From a checkpoint of a small transformer trained on Wikipedia.
Size: width 96, 3 heads of 32 (1 for keys and values), vocabulary 1024.
Architecture: RMSNorm before each block, rotary positions, biases on query, key and value, tied embeddings.
Training: a variant of Muon for these matrices, 158M tokens, 9662 steps.
Each number is 500 + 25 x the weight over its row's rms, rounded and kept within 0 to 999. Layers, rows and columns count from 0. Numbers have three digits each. The size before them is the row's rms in percent of the matrix's.

# layer 3 attention query, 96x96, rms 0.146, rows 0-95, columns 0-47
053:535482524449475545503512506500514460511473499490525481526490538474521520486531485462509515497505480534479512504476547486481475504513549516480509
055:467530517510491496495496503491504504469508508522507476483491516512491476480502506507520467504510554489500458494503500511474494467437475586487505
067:483492510536520478472482484506485555493506488526503527475513507521470465517483488503482452445495526448511516478500466496513527491482453515506477
069:493535520517504476514486479498479520520520451515489547503474456519510461501475527489513511482493474492495502529477419526539536544490486446526467
081:467564476540499536490442501507488498486525475503502500476487505503496452504482495491520559497541530498505451509534520532475523503483519509470524
083:493517517515500491493471501478500562485515461523468500520486519533500527526502516533484486515470534461489485514494504524534464517507491510561532
088:515505535505491485500519469525483518502518479484490527512501481480457486489497506474462478463549507516487485462506446511506528525463487465555488
084:500507494458478519502503492476541466488488520502477491506553492528524514476500511510506502515473514511477519469465477494466479460508540494460522
107:531491466480458536487461508560461483493513500472501463506482499452507480477508491461511518464507472524542485509548541505468511442510515493493471
099:486505505503506537546489460517457559476519430482524474462500508529493500491528463493505496481574528463508453484519478490495533509508513506477535
097:477500494471537496479479507483495524490492496452551522502523484522566508550494485529506516496527502492469500555526497473514458486479510509515537
093:493533502467504496502485524513531482492490502496536491502522434479494494484527482505518531498488507474521525529488518481486490511553516521466541
106:477519465480491485515494532501491463517507516516463499514446467514505548455442472481500490498513521528498549513566499506508492475525485520513529
109:513495482508473550500453523549520519523499504499478464520476551495495542493501548469517519507479496479521506491547523551518507549506466512473522
110:514467476516477466480466498444554480491454449518530504478521495507480532495525487529476501515451485504446511491468483507543506483497515505500505
081:487495530517510525490502531496498525529509484478476496475502498499493483476531455466497513453546519541497493470510518497513501505504526492450506
100:446503467497491456460561517511492509503488479477486486495490492547543507503526525525465520491489525489527526514456479517507524472477489494530497
110:484511494534513481490506544478439498564501549503477485458450483508481529473506482527504503490528496571499491497513494495502515463509513509504488
110:489515485522483530493462459521499508466504511471494475547499473509441488484509517529498482511555465514518486521505522479507488525484476421516507
103:534506496508485476460483518454463523505469542515537484489478520512557452500491490480445535501506488518463511528478483473531509495489502496483503
109:487540512513498491468574468478507492479502523492493512447492502521482517483510484500495465518490486488492489514508508508513511523516533469487447
091:472545524492500481485510512507486458506540491533519521477465478501480520507489515499490498540522503512488519493485517523528528491461493511538521
110:459519528511491539446462509516529506487484523477485500505474547531536520506479521530502490476486542514458512532477521501504531461497496508485485
111:530466474526505514501510545502521494477512523464471487473507462514506535516530493486473529485496480504536475453536502451523505507516471514478486
111:502469500473508532514508495531486460510486504496498474487497496495547491491542497481482498533498469532532470501509505496490507489551476545479511
099:532525494492511487500467506455462504491541483468463500517530457519456493477493524473502468473509508463524516516517435535501512514477461492517491
133:498495488475528483512423474514532511510504513485490521511472527495524515506492503520527554510504556503516525509506494528508478517495524461489534
122:501550496515522446491481482554496499469509514512445544504471509489481486493511510475512476442510532471509490485504471536519529512471487507561485
103:476514537505512484469456455494496510516511509496482459486484503507499486431453503535539488489514476535517508465553462501519512484489564484534471
117:503595465501521504440535516496503532472517496495480481493496505500500484514492476519540508517497485496511478517562514496527473502484521487492529
103:514523512488490511488484548512524476476508454495509513493490517472558499480486498485525485502469443511497506533470546486508512494512521503447481
098:561501497492449534488494499467493478494478489495495509514507504495458512474487532440538498491474435462509491442510519509506514470501449520484493
085:479525512496470537470509512511526465527477531492516445499498475515509505535469509521525526492467496493486545535492527520492502518495528480505522
088:487506477505460458488501504510479523527508505486501480495485531484456474492482481545467547446479515533522468501551537492506462499472519519503532
086:526510494558468468482470502510480516508504479498481534485455544464477473495495458506481530452477483494517439458472511491532512505504530525482510
082:479475468516502494509517545516488531489486485508467552508492482531503497494486488485477493487517497497477503469482451480519555481477491485477478
078:441473512532505478511511470477487521453506490479489492522495535472489498507486536453466465485467514511506522510523525523506490508486496565519516
074:478474520508508521519514518513546533523483480484485511477512487476515508483492460529484496452534523513513527505525497508496504509488491498495506
069:520547521531549500464485479438501542451478510515511509499491477525504513490495493521532545482497496484513531490467458507479507507486504464508488
072:506489482434522529471485492501454455488484566552498530516517459502529519511509522475495505550502477506464511460488552476482480492537473499503494
094:528495495525523505501519526439481439517536488481481461489536494482506483487500518489494526484518493493524494475489534510486517553457505469484476
081:516521462489484486514529527522511535485489470458492517479505489489483501458515471512490479472518539519512508496559522510506465470487546496524532
102:480487507521554481509522530431519474554501502500518508522507517527507478509501510512477552550475526465450519511473485489463496477525516498512488
100:491481489513453512497431482500481480570504513525497503498501476489509507465481471466504492558518490505506460512519495469516462495494521549492521
097:505514542503474470515477533498535493507498473529541490509506471489500451452464497498488456547500531483494511478490466533489512504547492518513494
108:569525509489461535460499483514505503475488494525503471507535469472538514528506511539472485501466494512500462482511492497504471511477520501493474
101:514466514498490502483480460503485495532528550526450478495498502504523532521513511541494522581518467514488454480498463503500451507507497515469509
097:494521487491508491501515518539506506488517464508506513453476485463485499500526462449485474488466517527533533506492510533500498534483520551474535
113:482501500525489513519534549477490534459456515464527519509504504522486479469477507535530535492589494488484468501531501500509544443494494494507486
101:542515496548515460550482528506490492534503489482459480526489521488509474526487464560509510519518475510508464491507508465508481495458489551467500
129:501478518505488499487479535526528522500503545492448475499468501480477451469521533509438487523453553518526483499505506480538484490501492493467509
127:534509517486486480503495486465490487518516510513460509470484462501561498525556510450478516533522451509505436512507503489502472524472486508506456
124:465496532518519516506513518511457508522487468506539518484512442496474557471496486525483482514462539490501506472564524488485522499515505458511483
121:490481509512494505547471544486472508537515513491505576504492481511508473525494491511515532516490464521518515471438500459461522459507507508446541
111:479464509484528532507516536534511452501485471517438533510558503503495529478480480509518518477485451468510529483494526479484479499496502517497477
123:524444500517475480463485495486532503509529495487478483493447530548522509471526467492511458512518456482506507471530520498546493515478459472485478
117:514517521460461512503519509505510537491487503488500521438457496486496500490509522501540544486545460560509473509494520512547468489507489531463522
126:486454538461516475526474537480540512509504440500506488479501509527488498500493452497499503473508525468540525500472517494532541488498547500526528
108:488453496483498512512482519488481505480500496481484495511486488499553543471479487488548497531534498516490478495486527536488477498444477480487482
107:512459461486525495475491512544508499482532452505486497480543517494496479520531469470554465474499530494481479509515509519500518504481510475533417
117:511529531510451491516501489508480518484540511506494491480467489486491491520530489476483456477526473523481502507533497459475512496505437464512521
113:534549490525491485454505477503508506501535550459522483471491494507513510518497459509494475407528501477481480495491519504523440477510487528530506
127:472500500524493474522465450468498497483529496487494499492502491524539537481491506516475488466468512532524508453534519499519482532513493521492509
125:477483519484473526482474486493489484530487552535485489501491525488417511500547536514505525527509515489488467507531511517454499503526516488529474
137:499535520544503492515531489520489499517536519499476470514477547484470488509462475563544492471498471511513501535509489497513488502473488504474512
112:474500488522532491494487506523488516493494491523472530478481478472486481499471464507453498510538541516511517532533502546513508483480536533471523
114:522522472522542496483458491528493536500482504457507533504473477510480481516499493473470511514528541475524462488496498528540542482475511485523452
105:477498506503505488529485442539486550510488478488517545514493475517463486530495517513510493510521549500519485450485480474527462516491466506481476
109:462529492569494480518507492498530527494524487490477499472500514482495463522513460498484498505539528508535487516447512527507475520470540515474486
114:520500448519488524496479465564478527506465482515518499489475481490501498533501526499472519518542513481485500532456496502528515550481519495492495
108:492514493510537462478496510488472526472483519491485521496435500502481493529476499499466500500503536485482469494500470509540478500472517490502539
117:469507483440527492476506486488456504510519549537529469501542511550511492518511510521501548539486475510498482479514445488455496415541507507513494
078:473536501492513498496510465528480524495522518488491502501523482522461520479508521488494515457460451492563510539500518535481474489522482484532520
103:504474505527456513506504519476517520495536511485486479474536502508490470486544495459494522525494513521487454503507524513501467500476537499505469
090:509550509523501529499544532509472468507494538507540482487503461527521541502489491520497523499460470504473519491496506511467511494517485478506474
075:498544504485493517512504545518518488483515501461512510527520514471526486479509508541570472535517485577468504535487511468465501518501473487483477
101:489527477502488498452514514568529518486512504501510471462488513559459535473519497532505531462477492507489535490486497478539482470503513482482493
101:491488520485483512533506505476510499512519494487530504565519517510518517531489478510504534528458473503526519521451499545507477497530505510517530
099:449541530453500509487534512492483462516528490544494494537550512509553515512498524502519507525502480503460481526513483476471536491478461487520498
089:511494496549455515474483476520511497533489464485523488475468495486515475484511478525503518494498525479526485519524505488526501507516517568500547
097:529538514505516474541508545514549534483522501484457513478507511493457463496501526483527490471473526454540483507453530503517489535469530496505455
105:478493510542479492518525522511525497513506468471500509483526513476515486509524509479419491537485522512504485505502547519501521507486532494476479
105:506493472514506507529462479512465506471506509528487497484467465454483451492508530456479501500540518480497534500505516508498509547493536486536476
087:466516534463498506458545490465557503521512523499507491487543493494520506506531521514532478517485498464490487517517465491477479469477501510540494
082:524527516532515495476491499483505542484491492503528470479532464544518456499504513500499454487516446488479474503513450508514500458491490502503460
086:510511480489512499506500554478539509450533483509516494553534524541482524541495489527534491473500509494488556501495472495505545506488525461484532
081:508514497442507524526521524514485485493479478496492560442518512507490480459499489509490507462490484485502538501462462527482484480516429503534503
097:511471520524499512508518509465512477487513470519493505498550469515509487523473494507512516529510523517505479528486494453484535491498524502477487
089:529472464468475523477528529522493498489462485450498479508513465451500510511506488515497493487451503517477553483478530518522505482503518518517535
079:475475505549459497496515511534570467490520495486490461499509458502495511472482486503522474516535488557500496508535461502538501553467505473483510
076:499514474502488442482479494520533516510513532519526532538525499511493570496511509488534544518463474498473489537499429509504544515539473497508486
076:480515487529535490494512529498490517502516519515480513519516489473515503497490520483514531513480516497492520526539505534531544522485504476518490
067:488488473492498478510537517516527513544472555463504533513498498536458492491524476494503511525534529513471469572503486478478533524520488454507468
085:478497499503487504491490497536507547501502448482488499464450475505504487527512534498495503507544521484566455470532489543495519476492462514494496
083:508493514553436452556477514480524503476502498478491469513518493508513473450503477533504491534483500543498479487431500480501440511464469528501511
095:531504549533527524504536523508506497483524534505467486496495533513513527474510473514482515460521472528488437490515488513536532503516508507453478
# layer 3 attention key, 32x96, rms 0.127, rows 0-31, columns 0-47
091:505504502499485527508497538482509496476508535525504473480523505537539506483495495474530527495521467509469428471471497479470539517484518489523450
083:482472520519528504492503483470497452506507515494490483470487466554493480527511510480504502484547472527469460542494502531462528501497498499488511
095:491494538533512519534518478491461501509512529498473492502450511482457450472492504496511523495547491506529504517507539548485508496461483497476528
078:541479547522544514526493503524503484540522461471524509507474435496495499524482525474471486531496526486490476494494500489551525503520494501507504
089:508529494524560509463474455526492498464507498494466531497511492482474515461496499503482465518497520499522492452558503486537504506494500483523496
088:509509533507509496529510491517470491493476501519519560482458512481468480479486528465503538513579515520533543502484566519491481519497516503466536
092:505522534476525462484487500473531526493493499527492489469482509453507493476489494491508544487471487497484492501492492521536500550444489536520450
087:558515522494471469539504473494484512479538445494541487506489512506505545533499494473534513504510478522513509448496505456520508515509519489544495
105:510477518513487523501502508503494498535516458504516528487488510468583466514497531498493493497506512497496499501494499471519529532477486474482467
084:513515453512499488507477501506474479545486499500457542500507496482477480506478480453488459470506484509532487498499482519494467500485452525496558
092:484506451456498476502500491499465501485530486510486522508495549518521498487477565507513517512510539511483490502489468537501479515474519531537499
107:565474515474516515479490461457452471478494529497497453515465450496528463470558506487498479508513536506477496510481535522531494485499488502481513
097:522542527494528501528518561500496508489440497506489506536514499487491484492477523433514509531513436461509465526471509511524495535469503489495487
105:481502506544486506537439492493523504506483505509471486512492484471504533476521491506514527532503524460521563498487513514481520544491475503495472
089:518486483499525510500520459525466506501479498513517512510470479441495470471465496477497544491470474482509470512529474495509466505506490516520544
102:477512518522513520489543544474454490504493490489495513464533466458527493479523492489500501529496491517471491496504526503493499465459480510493521
103:515520476499471530481510525488496470478497537502482490480525491557517527516583518484493504499539498496519475485548493487479468495525533502488493
098:505469491502493505476484483472495494515490474512507481520472557506549489495518525549556511509457497484465457520501478503482478485484511517526504
088:506475514476498525489521522503511487503519525500477482504487465504475542521466486480494566510511507533497504497474468487459535546512505492523464
121:483473483461490476462510494476482477522505481596506486510487525503484527498548501465491494557473492503463493527524529494453528478579534486481476
111:497490493542539509484509483520482496514493516486505481526489526501472512456519513497492509486498552494521503507494536529537509533489481459504489
114:534492514493521498534506506515491455510551484494472520499481499517550489522495479497464522469525496519488519510461492536486491491494476474508492
102:489501531515508537508543548517526488492487510507516509515495523490521517456462455486554494476489520530482541498500519505521510443492520513505489
111:450485510493523505499489452487508495485475500467466530466506510497505520461512471499491515507521470492532515479547438518528458486496444547474486
115:497473511508495504500501475486535487499479516541494495511529485532529472523503484496475512520539512577468448455487506445505465478506500546449526
104:488510504474527509525497565449510495469532481486519511550543416503506501508496484487457499516526515437497528530529518492504522481498491500473516
112:499518521516505492470518497493490474480515526470465542538479489467480482475508476544490432492460485481534514538478500472505450507503535514488501
100:495497474517509494544514505509492541467533508510523482499513521526524496457533461493472495504457453491482508510457485466510535527540510501509473
100:481512517523522492518502468533477476497533486473463472500444479471548515506500472456526483486489520520519499492567468527493504498513511482458463
102:493468469525477491501511493506479513510539524536507466517473496513535503538500493460502475483514466529474515515539537535479503512475467478511467
113:523498496487529496524478462497516490483510508452550501501514520492494537517473496478482521478474497515511514506517532510527492508492564467476474
104:504501500475485513469526479536465460479512518474478496498527502474475491533497485497502466450493478536451458513489546448472487486497444500512483
# layer 3 attention value, 32x96, rms 0.165, rows 0-31, columns 0-47
104:492505507481509509501523508445494495417511519515457524507499521498528497484510505499546459492545502527533491506514467496502464493526537528475487
105:480506519525498501516495521508452444512563444535496546497499483503535503504509468479497498532484508497501472528468478523521498508516520462497480
094:544547486479509506487506494521463510504486463508529537479509506493469445504489514549518491491543516510500495526487468498490473483490541505470475
098:509570521517508495471475480502492437512481515481514511544489527514512491442487472481498524493472494542483507463465503500471528466535532480495503
100:500487480503481484515467525492478488510504530501486455460507471515524531486506506514466497495556509534531527507479501508547530452479549508469546
120:550465505551525473496477518442503544485485474482502479514553526500490498533541537486514522475472507504507459472504524554511505499460522485511484
106:516504542501493483519516475464552531486541518492515532502509465492498454501526526497482505525488448509454523482464521538491501513437518499507477
092:496486497462501497475513528486479500496454538504520515460547503506502523453498497509470484490508514509484465550507532484494537487502521476464479
103:505488551495502474501489490552504476496469502509484484495474511545479495473519514515512488519507511469532468500458558499538524498504479430501501
106:544497534526480526485546500424528500508519458514500505510525562492483512534476503494513477457449496497500509483530515500536454504485494535499510
100:516560543491515503522451551482538497531494497524535515516506485502500490497485521500529492499529546445557500515516491509492516500511505495538514
096:471498468500547525511477553477485483509486543487523510497516483498480491519466456495464525543449473527515493539524481490467485493453480540474463
100:482475549457473528500511482531499536507485524514517446496525519506466504535513498481528491515497498429513503510502551539490471497456528519547498
099:522515533494474523492465510496470476556468498507464527532485540510471492517534512485490487520492491483499516488543524505506509486513498488491526
100:530512531536468504474551500509533521504512500450524486514529479529534459530484488466512428513473521512506506493510523502471518489467523513513531
100:545526506504471458483523506502535522510486508526479484520543471485460477484508467489514520471520515507488459480573525518508531481494517494477522
093:486514452523523481454536484503478485521486531530477499500485486497490465469504473498467477474465500532491483514472483443506525483491543559473493
104:519506556493488467536467539530468458500524516501535488473431550535486500492512457503483514469515477503525520471494470501518493530515498538508471
106:500500573438515478484498498493510459515491480512466499529489479454496499481477458482467501510519487500491567522500467473493486468495474523479515
100:474504473510469469490498444473530505489509483502535510513511536474512519508530501502512510500475482504513528544500483486508432510467498459471484
091:513508454534494526489514422525522472498501517484498451524539464468506523509506478476531451492508500507492520498498496493462482552545484522459504
105:436523514503460465489547456536485514578472503518526523499500497516475546494495487491523509465520515486499486521498484512486529501507508475468505
103:548497490492472510485480499521527492465520532501506521448521461501483476523505466494471451474495541509523538460497475460508454487458506488480479
096:502492513471481498495487468530512543498464485486478494507507522476520486494471442507497500515509486471518473457486492485554468469486551519511466
095:478479517510450499546501473463545516503473484509481463510562512497453505519508499534518520497469518437491440551497479470498473500470526531485509
093:500527458490532514529504531511546477475504505499513460475512537509464488485485499456483548496496514494540527509491522488539508508505489532434478
090:517494522504488521456499505536544518488471517488486513458455483484542497470489483504560494548511502549514516473520498463512521515504535462478494
104:469467516504424454429470474525480492575470506498499481514510506495500519497497501507471457535499495531504512507501509490497542508477541511511474
102:511523493459515536468519468475464480513481500488516514488524488504517482480487545512541530470526486443487474498517476508531509477511496500483480
097:506524493470483515506496541473528440475495482476444506524492509497527508480484526506517473496509507517485487561511494533544513499471469543444477
098:530529541492471470480504506505534461498539508492495477501473512519494501480499458520474462501494528497459484463507523462511477514491453554478462
094:500525509476523501456486516489492526475479510510532482531471468478483482495515526466479487538496515485528519433510510512461522529442480508501539
# layer 3 attention output (transposed), 96x96, rms 0.157, rows 0-95, columns 0-47
115:500487503470507510477522499535509560508516504537494492476522513477487499473521490495506522458545514485499474504469470515472494547495510493559496
086:498449506498493467505515527474505469473487488544446463515490499498525529472507525544523515496507527487506460534503508494506491483540528465495472
100:494502508488531491486525487468478468505519485541452465501499512507480519527467498484544503429545492490532483495508511489552490542478482469506493
102:486506456557483496494483538492505479527503474511475512490517539526485475496512512463491510484542547465523485472514483515510498491447487529540512
111:513452489536517508475535462552479465452504536454532507505471525534485537533531467508494479498503475533506487497491520500506530532518458474500488
084:474504490483526501504462504516493488503513470464503540563452503498509507498504531479502517497494489505535509538526495480471498557510527485559494
106:517520465501473472487503491533484475458468527511467490508482498481558508455531533489498493509533507516470454524516511510526478498538467502482502
103:506521510524480505556467483511536533517461508501485476497518525512490513459572487548500511478494483505474499500487540476482472522474490498504470
094:490564504483488500495483447478519489466482489502505498481435531490527468504493506509539476482507486527497495503507501485486503508507529503474538
106:513503501502477522545480474481499478492450492509487491540496515487523516491517549497509514512505496480499460481551522512476506479540491489520538
108:514498493447500507519498469536456515514502487527493457454520500488460517476489490420478533488489482503543494504492486531499516501518488475464496
101:492513520497529511511510441484488514500494483508507515469506518417504501483475511501461519515468532463473503506472452484477537489481492491502512
116:475525501492496508482538460484472536488498504468488530488494473539521501532552553466532510494506504443500521516552462532521499505555476476481503
096:493492488517520499503508535502517502507493486472509512428492543488475513498504481456493491502508509529489493502483553504468525478522509449487513
110:489474531490525507495515479503505475508518525541506493485528481533486518495507529513491470513526512472484492534525499486508543493511488502506450
085:490492463486453525509502504488513500516468498492516532534498499517523504479475470468454523483494499501497537499476525507499527499493544506525473
103:500551482536497519496522510476510517439481458472528495490480496514508524513456533517449494492575494504524447507532453539516475491498508482522539
103:461469460496490519489518507473470490529540518506491479547481504504508513535505497504533475520534477523487458473565495490484466496495454491538486
117:479528483507494457479509499494469533488515516481447505479491453526506507516529493478522463456488459505515481514549515508516484513531499528549434
102:479499506508478507514502511486504485503516516520499508490514470545516496483487573502491476498488503492486495506520471501543519451531505504485473
093:489491532521495477512489527509546460546489505530533487501508544491464508506510498539493531509514519525450467514450470500511539448511507518514483
110:477490470475531543497478478515468442503509508489530535536451540507512500464497492497500497483507479447482512511493531514490478524524466514539465
102:543483526539524506470484500465492470521482446533506504506533468505475534475468498533494467522466487494527480496494515514532522512517500508499504
106:462515506543473507479465499424506496526509515545531527489519505499530467495511492499480544503501477533507518477478485517493512529481514504446524
102:498515450458490478482486511528466499496516482515467475480469481510517512495464490519465541463520475507484482513524491556517494475483490476524528
111:471474486488517472489535484545491499552482548481498487490480492535514515493472475539473512460495476513491540496484497514502508516523482499523547
096:555466506519524473518487502479448518478489503536505527531492516474480459534525471499486525528466517501548501530470470488481480515506535509453509
113:532496546473508515491514479500519499479509508461484491583495457514517489503436536523482501497489495504499512521491494493448477477476499507510516
102:476531492507514494528560521509498505455505462493491506471486490510466487508492472520504496504480508533508476532484514478508444500505529514513520
103:477515496539481502477499496524500537496540501519484507486536484484550495519499495476526526501514504500505514507525533534482486519499500527507481
102:483505504530492510532513487490494512527488516494508490483512465519486470492466501572514519488507536482462472503489459492480484476518473502549502
096:505444446450482477514492509527456478500565494504513481489484502427512488496428512483492512508527480528514511513489492452496552480499480532493502
092:540503518542503503455491537490445497488492531451506525446459479490462482503508477467518505516519490489522499534479522490467483520483497466526510
104:522505477495500486457498497534482562538484564521513526488552483500468472525484483458485529490521480504518496505520466507504491506482474534521546
118:515516475506488474514488492529531528518508519460457494489525491517526495525498455498487545511484528508528471480485491457486476507563560482519514
106:490504491439514500452501481526514528455521480508540504523532447488506515523549499541535464503524475497497513468510483546489503496528472509492530
102:507487504494461531501464515539482484487518518532507451494479488510507516499586480484529456506527483528479521497473475529522486516502467506463484
097:478483502519466497483509483483516553523480508467497484505505511476502468491545510503497490512565516505496478507493484516485525476493477515460499
103:514465531495519547532516463488459442515508502477465481482526482513485473493504491480456479507518507525540497521472517491515483498544514483489529
109:534545501523492504516534495530501519490506507564499482483534500510487457539533510508552487519434509529495509533515479528492497497494472507445511
109:492497506521521499482488514510564483532498479498473507494510508481506521482555473534559490502462506468484529514541482485496470495466484498475472
098:511520489502471480488493495542483545479526495518514521496511503493496488478533511540458529521549510497524519446496508478549508473461505522473514
100:444493466525493509489484514531471477519508459492506508543490498478500494438493459532512542502517482491505470484488494464487470512549484515553494
088:566516483478510494518522478482524526456476481569509530518527483519492473475491464477520516506474466489518519505477490519494514453508546504493531
099:532469491499512531518485531531582475510483495508500495513514505525494531506489497508508498490449457506504500487501522477457485518483503467535475
107:484531474495501460484495475515529486464538528528491528528545494534492476492493535541507479486506498478522510426475452495487510512489448547526536
109:520496500526492458471490484476510484548489481525529555551497504493490467474518483518582476469514496498475480441497508483471497415503463490515510
109:483515543509478526506573499488518479481514462504537490462526498474511539515479498512510492495508520532516483489490493441486483500534456554454498
101:472506520524483555496483470499463512529546536535481499529529491510507536538471529486485501532494509488480483510442498491457501575489475532463516
103:540490501463500495514464515471466494514509477523474491508489473532503443499476493499473522486468551474554501508509465491516550492496529505519515
098:539504489460493513486525478477528459497487506543526484520523483507467516496433529547506515499560498471482521510503482470527524475485497498486521
089:492487492477526458500497439535509537474502546504473504477501486482492450527480484489516484512532474494463518545494466551501513556484521499493483
115:456521475488509516494500535495500499506515449461510492473481499513488545479457466507486504461479465499489503510495514498555534523481479465474545
123:469513481532480497503528516490548512513518460513507508508512509481458548475504487506502525512512524482514521503494487538481447509536490515498527
109:489503494453495479505463544512515529555504544484474530511509496528510443495514509510454497485500479507468489512489529498468514523451530502493498
107:524484491463540512527497534516509513506495498538482510492456509538470510536521496497502496524490489530503531504535469557499492493494500533508546
106:520499524475527494505540494459522483548513535526478495540514507507538529521497484520536471474473474483483555474508472541478536514448508484504482
104:546516480457484489499512496459505530478495522536489528479482528465510529488498510463502506521486459540526473489507505521519501488508509474486481
100:456483524494475459543479476505544518521476501479451427541503528529477518460541491545481491527493471486473502492519503495509488497526492495504496
106:479536458515497490539559544522489522501471511505507508470468536462468497508558524535539533494531475463496488482498482525495494469524456461472529
108:503501462449487502494485466450486501466509507516455524476531542486544494516500508500515537484511524497499484498486511531490465520465524451503500
085:519500521486511499482528506514500511534494508483485523469466513450517474476501473477446487512505561487501509493472531444516470501526478478492479
111:465512478505514550508451532509481484478497502476475466522501515513525467522472508502492470502532517545488482487533505513467517497517506547516520
110:527465477512487516493520464542435460528455530463479495501500521487496506457492523494508472512486472519472495484499513537455493496521469452532510
085:474497537537532433491503504466520516502486503482501499506538490506541498542575500538493505496513486498485524453510465508530447478475495519497521
111:503485506505470531518469512511525493457512438506477499519494515501501543491483510500466528484524469490509546528501534459503488502512505518462492
089:501514506492488496478495480527498529468522540521560502504560502508475560524465524510514503494489507475494502495563514505523517503492500501500534
099:527473547515505522508470516489533506494503557489487517502512478479500489538515478512456509541482493551513472547498553485514475498502528484425515
095:471499515490507522504481510469507528533508508485452500520493484532515490509428515515518488505485524497540445497539496511491509495504515522502580
098:511500505455508531487438493494486533514492489511473488521470523473482528459575486462509509482484449484478505505511503548487533518527501471537493
085:481508512481479506473507493492493504482499520491525486532516443492482542505545508525507473479536499498455472467493485500544523447485491497505456
091:472481507498496499477501457514491496460512457501468514481496511456556506538509521502464530549515521531542493488506488538472489486502528502508508
098:525491482503496490515525526484552462504487509487519517535540472503532493526562513494465482542514511506495462504481526482552515501516516464490485
103:489537495471510486461507533500489506517497523525510508530519466503499506507501501456557526465522483489503528490493443519490498511533439513552491
094:522477526548511495498527498488504485498497501506505512482483500480474448515560490508512474552493525526515443556552509485527500505500552496484494
081:462500505489477537500540526455487554530509507487445502507536498532476529480441540533459495469523502494530501461512502476489500490498504511519514
077:541512517489479482480520487518459535527512529530477507497492495461516509515484548483537486513494483497529493467497543502474518481497516486520435
088:479494494478499516488476480538518542485508510521474512530506500516505512534487509508548509468489469484483499484479462520514510508504541489565481
086:515542536553504540480499505477508460493468545483522486533512519500478539518487507522518484516508517500486489489515519496535480521502517480472569
099:499490522500513478486496488485476535505489549516452501503498507492481489494556486510532468503534497518482404497538488552509501488505483460483506
088:507476495534489508518489516484530505480501506483499483505570512462543476469475497522567476490503492489503514468475503493483501478482483513473528
087:512503515505440461494507525520535502487503484508494516465511535489523475496521521512512498547516479555535481485500479480530477511478537512462514
091:502490533507528473495541475499472451468497449480505560496495510468519443514502502510472468506505549488490514474489475467526504473490488508511501
094:495505479502507455483518479520479519533517500529510530513492543498494514511454515511522498496496481478501462472526445521516525526510462498518508
093:493521509520474508505517486489490503508471552506495557518480508490514483472477514481506494490503509480514542444458513489518487502513483515438505
071:449556499541457490493532535484488552508521467510528475450496511480505507485470511511506503495516512500470500477487459452494491487491470506474519
105:471507498550510482490524474490527524486498482504494487460548499500535475502503514531506463481495508507515462480448459525509530455485520452537485
087:554496529495541506499547468510465481496473541499525492540524470511522507506470506498525490497522522494533474504501502529497501531487487520527524
084:468496518485508514531479491506427512528499524454462504488505511481479486483489473490486512466476465504459504564534488521503476494493511481502526
105:487497490490469535520489539505528496491494466524485480525538524492496469511498502508527513503498487476523503471498485475503534489540503516505455
099:469529503551504488489530518505489538508536510500492503454558566525520479504494508540570479477505518513477478489499492517538461457480467516496517
093:513491519525497470488521476497521472521503516476474517446487507496506518504543475491512474484450486524495446490474519495526467483488541499506473
100:516538506537487505452471510501510525487528539493481521530456434529536483485488517509538510538489483502499482521501499510493517503519516499502494
098:488525482501497507491468497479566474472511461518485495513510519511479480487471529500536505527475488503489511513498510514504459472480541513498548
078:511523497492538496523542485512480507533496460536531538535514494500559533488514540517502530507483454478520519525482501519491505501528524508485544
094:538506506530513476481503517447542447503491531555496531503533510493514498513510522495495495545514475533472468494515508524532501505455535511449481
# layer 3 MLP gate, 192x96, rms 0.184, rows 0-8, columns 0-47
099:479523476488519512551537484528483492440506537482511549508482481522501502474509474470482480505490450499475478529512527483546524505515462484512518
095:559446505516480502516490509526497423474486498474528490540485474483492504502512497439503529500510469483493548482497487467529503481477489522483467
096:518488507514498539499531478507509549511522498499476472527482527511473513473483479502505467535507473509496488549514512495496482441493527524523504
105:511474501498446474528532481485494432504486516505509532515514514492487480487440516494516526482472493484449494473485471531512516493503499465498459
098:514491535470542521481483485523468500516521586505461516558506529508503484484510498483491485491478494501476533493509509478486538446493519464507470
101:516495511489528502499500459515494443492476522499472523516519547492530480445504539485456471505505493488496485459505533506543536510499490518475476
108:462443471493528445521474494482492490458484496480483491453496480499503504535492509474496521532492499489468510508474515470479498496466460557484538
104:485513532559462495485535486509521464483501491475448485494527464492515521531430502510462538526469507535521530494502481453501524535481501505491479
108:488519511537493502505500467439469487464480542480525505522482505549470500518526504523488501456454491508523509512522459545475490457470477520510495
# layer 3 MLP up, 192x96, rms 0.182, rows 0-8, columns 0-47
103:533537517534498516480513468472499476525533488503507458497544502549507516464503525519505499498508498502481504499488480486501512561548557473494546
096:508498498516509479541473527482491453484483497491444505508490484525478547488514471489501525545479502534505523504440484508513482515445443514475505
098:490506516524475512525485511485511482528457482474502470531514492498530528518515477489491512525470515486453500481487495497487552516473517492475498
109:509489492473506483516512489469533470500523459552513542478475460495513433509521482476529510512521538511488475489496506516495470519465517528537487
100:507531497486482470489518496509513497484483500524495507525482487484463503473472513443495506470485462510488519472448523539485502486482488509508509
105:479518493483551527487494497507497492472517484506460504500469466519508501514513483466527510531507473530500562497527505547460522516518538521555491
098:524546470506528548476499506449463476488523507511503507482501530513519516487523525469493518449482499573522499479503508517497512494493489524508509
105:483468475548476507504475522500532551497459542471503478473485496481475501527511503510572488485492470531486500496503532497521492531553548523508468
113:508501481498529502450482463482501512542471443507566496500476542473488471491486483467502487502499471505504486523482453515474493532484485500525527
# layer 3 MLP down (transposed), 192x96, rms 0.497, rows 0-7, columns 0-47
097:517507490497499531488501525501521511524517537546489481505512497479501503505506509503487455532476495503495454516497469499496495530458505479505540
099:524517498495512456510481497464481482513494492491427472512577496527529494495521479519571477530463476530518491491478488513508517529508492504476522
099:477514517496475506510499511468476505484463462515503489506535525526484521525435493503498515511499506490496551501509525535527456548531477536507525
107:472517494496527484501526533523472481491499506544546454528514481508526424512563476463527477531487551516497516526504482518496509458509495536513496
104:477480527500498529510477489530538541475486568538457473508509479467548486496517501499531463499466464476500479465498498496486505499482480460474483
103:489560525510477502483503503515485504515480489511479517497463537487478480522521556519505477465459481495560501498525515470492479510500504537503509
107:476523493501511468484479512503484445495486537554504553498497514479489502519516512508515493455519530521493492500520473463513539508565524529500441
102:519537531515507487479469508490461511489483495468503496549514471513534465510445523494474516530482522468525510520505476507471501510506496499521547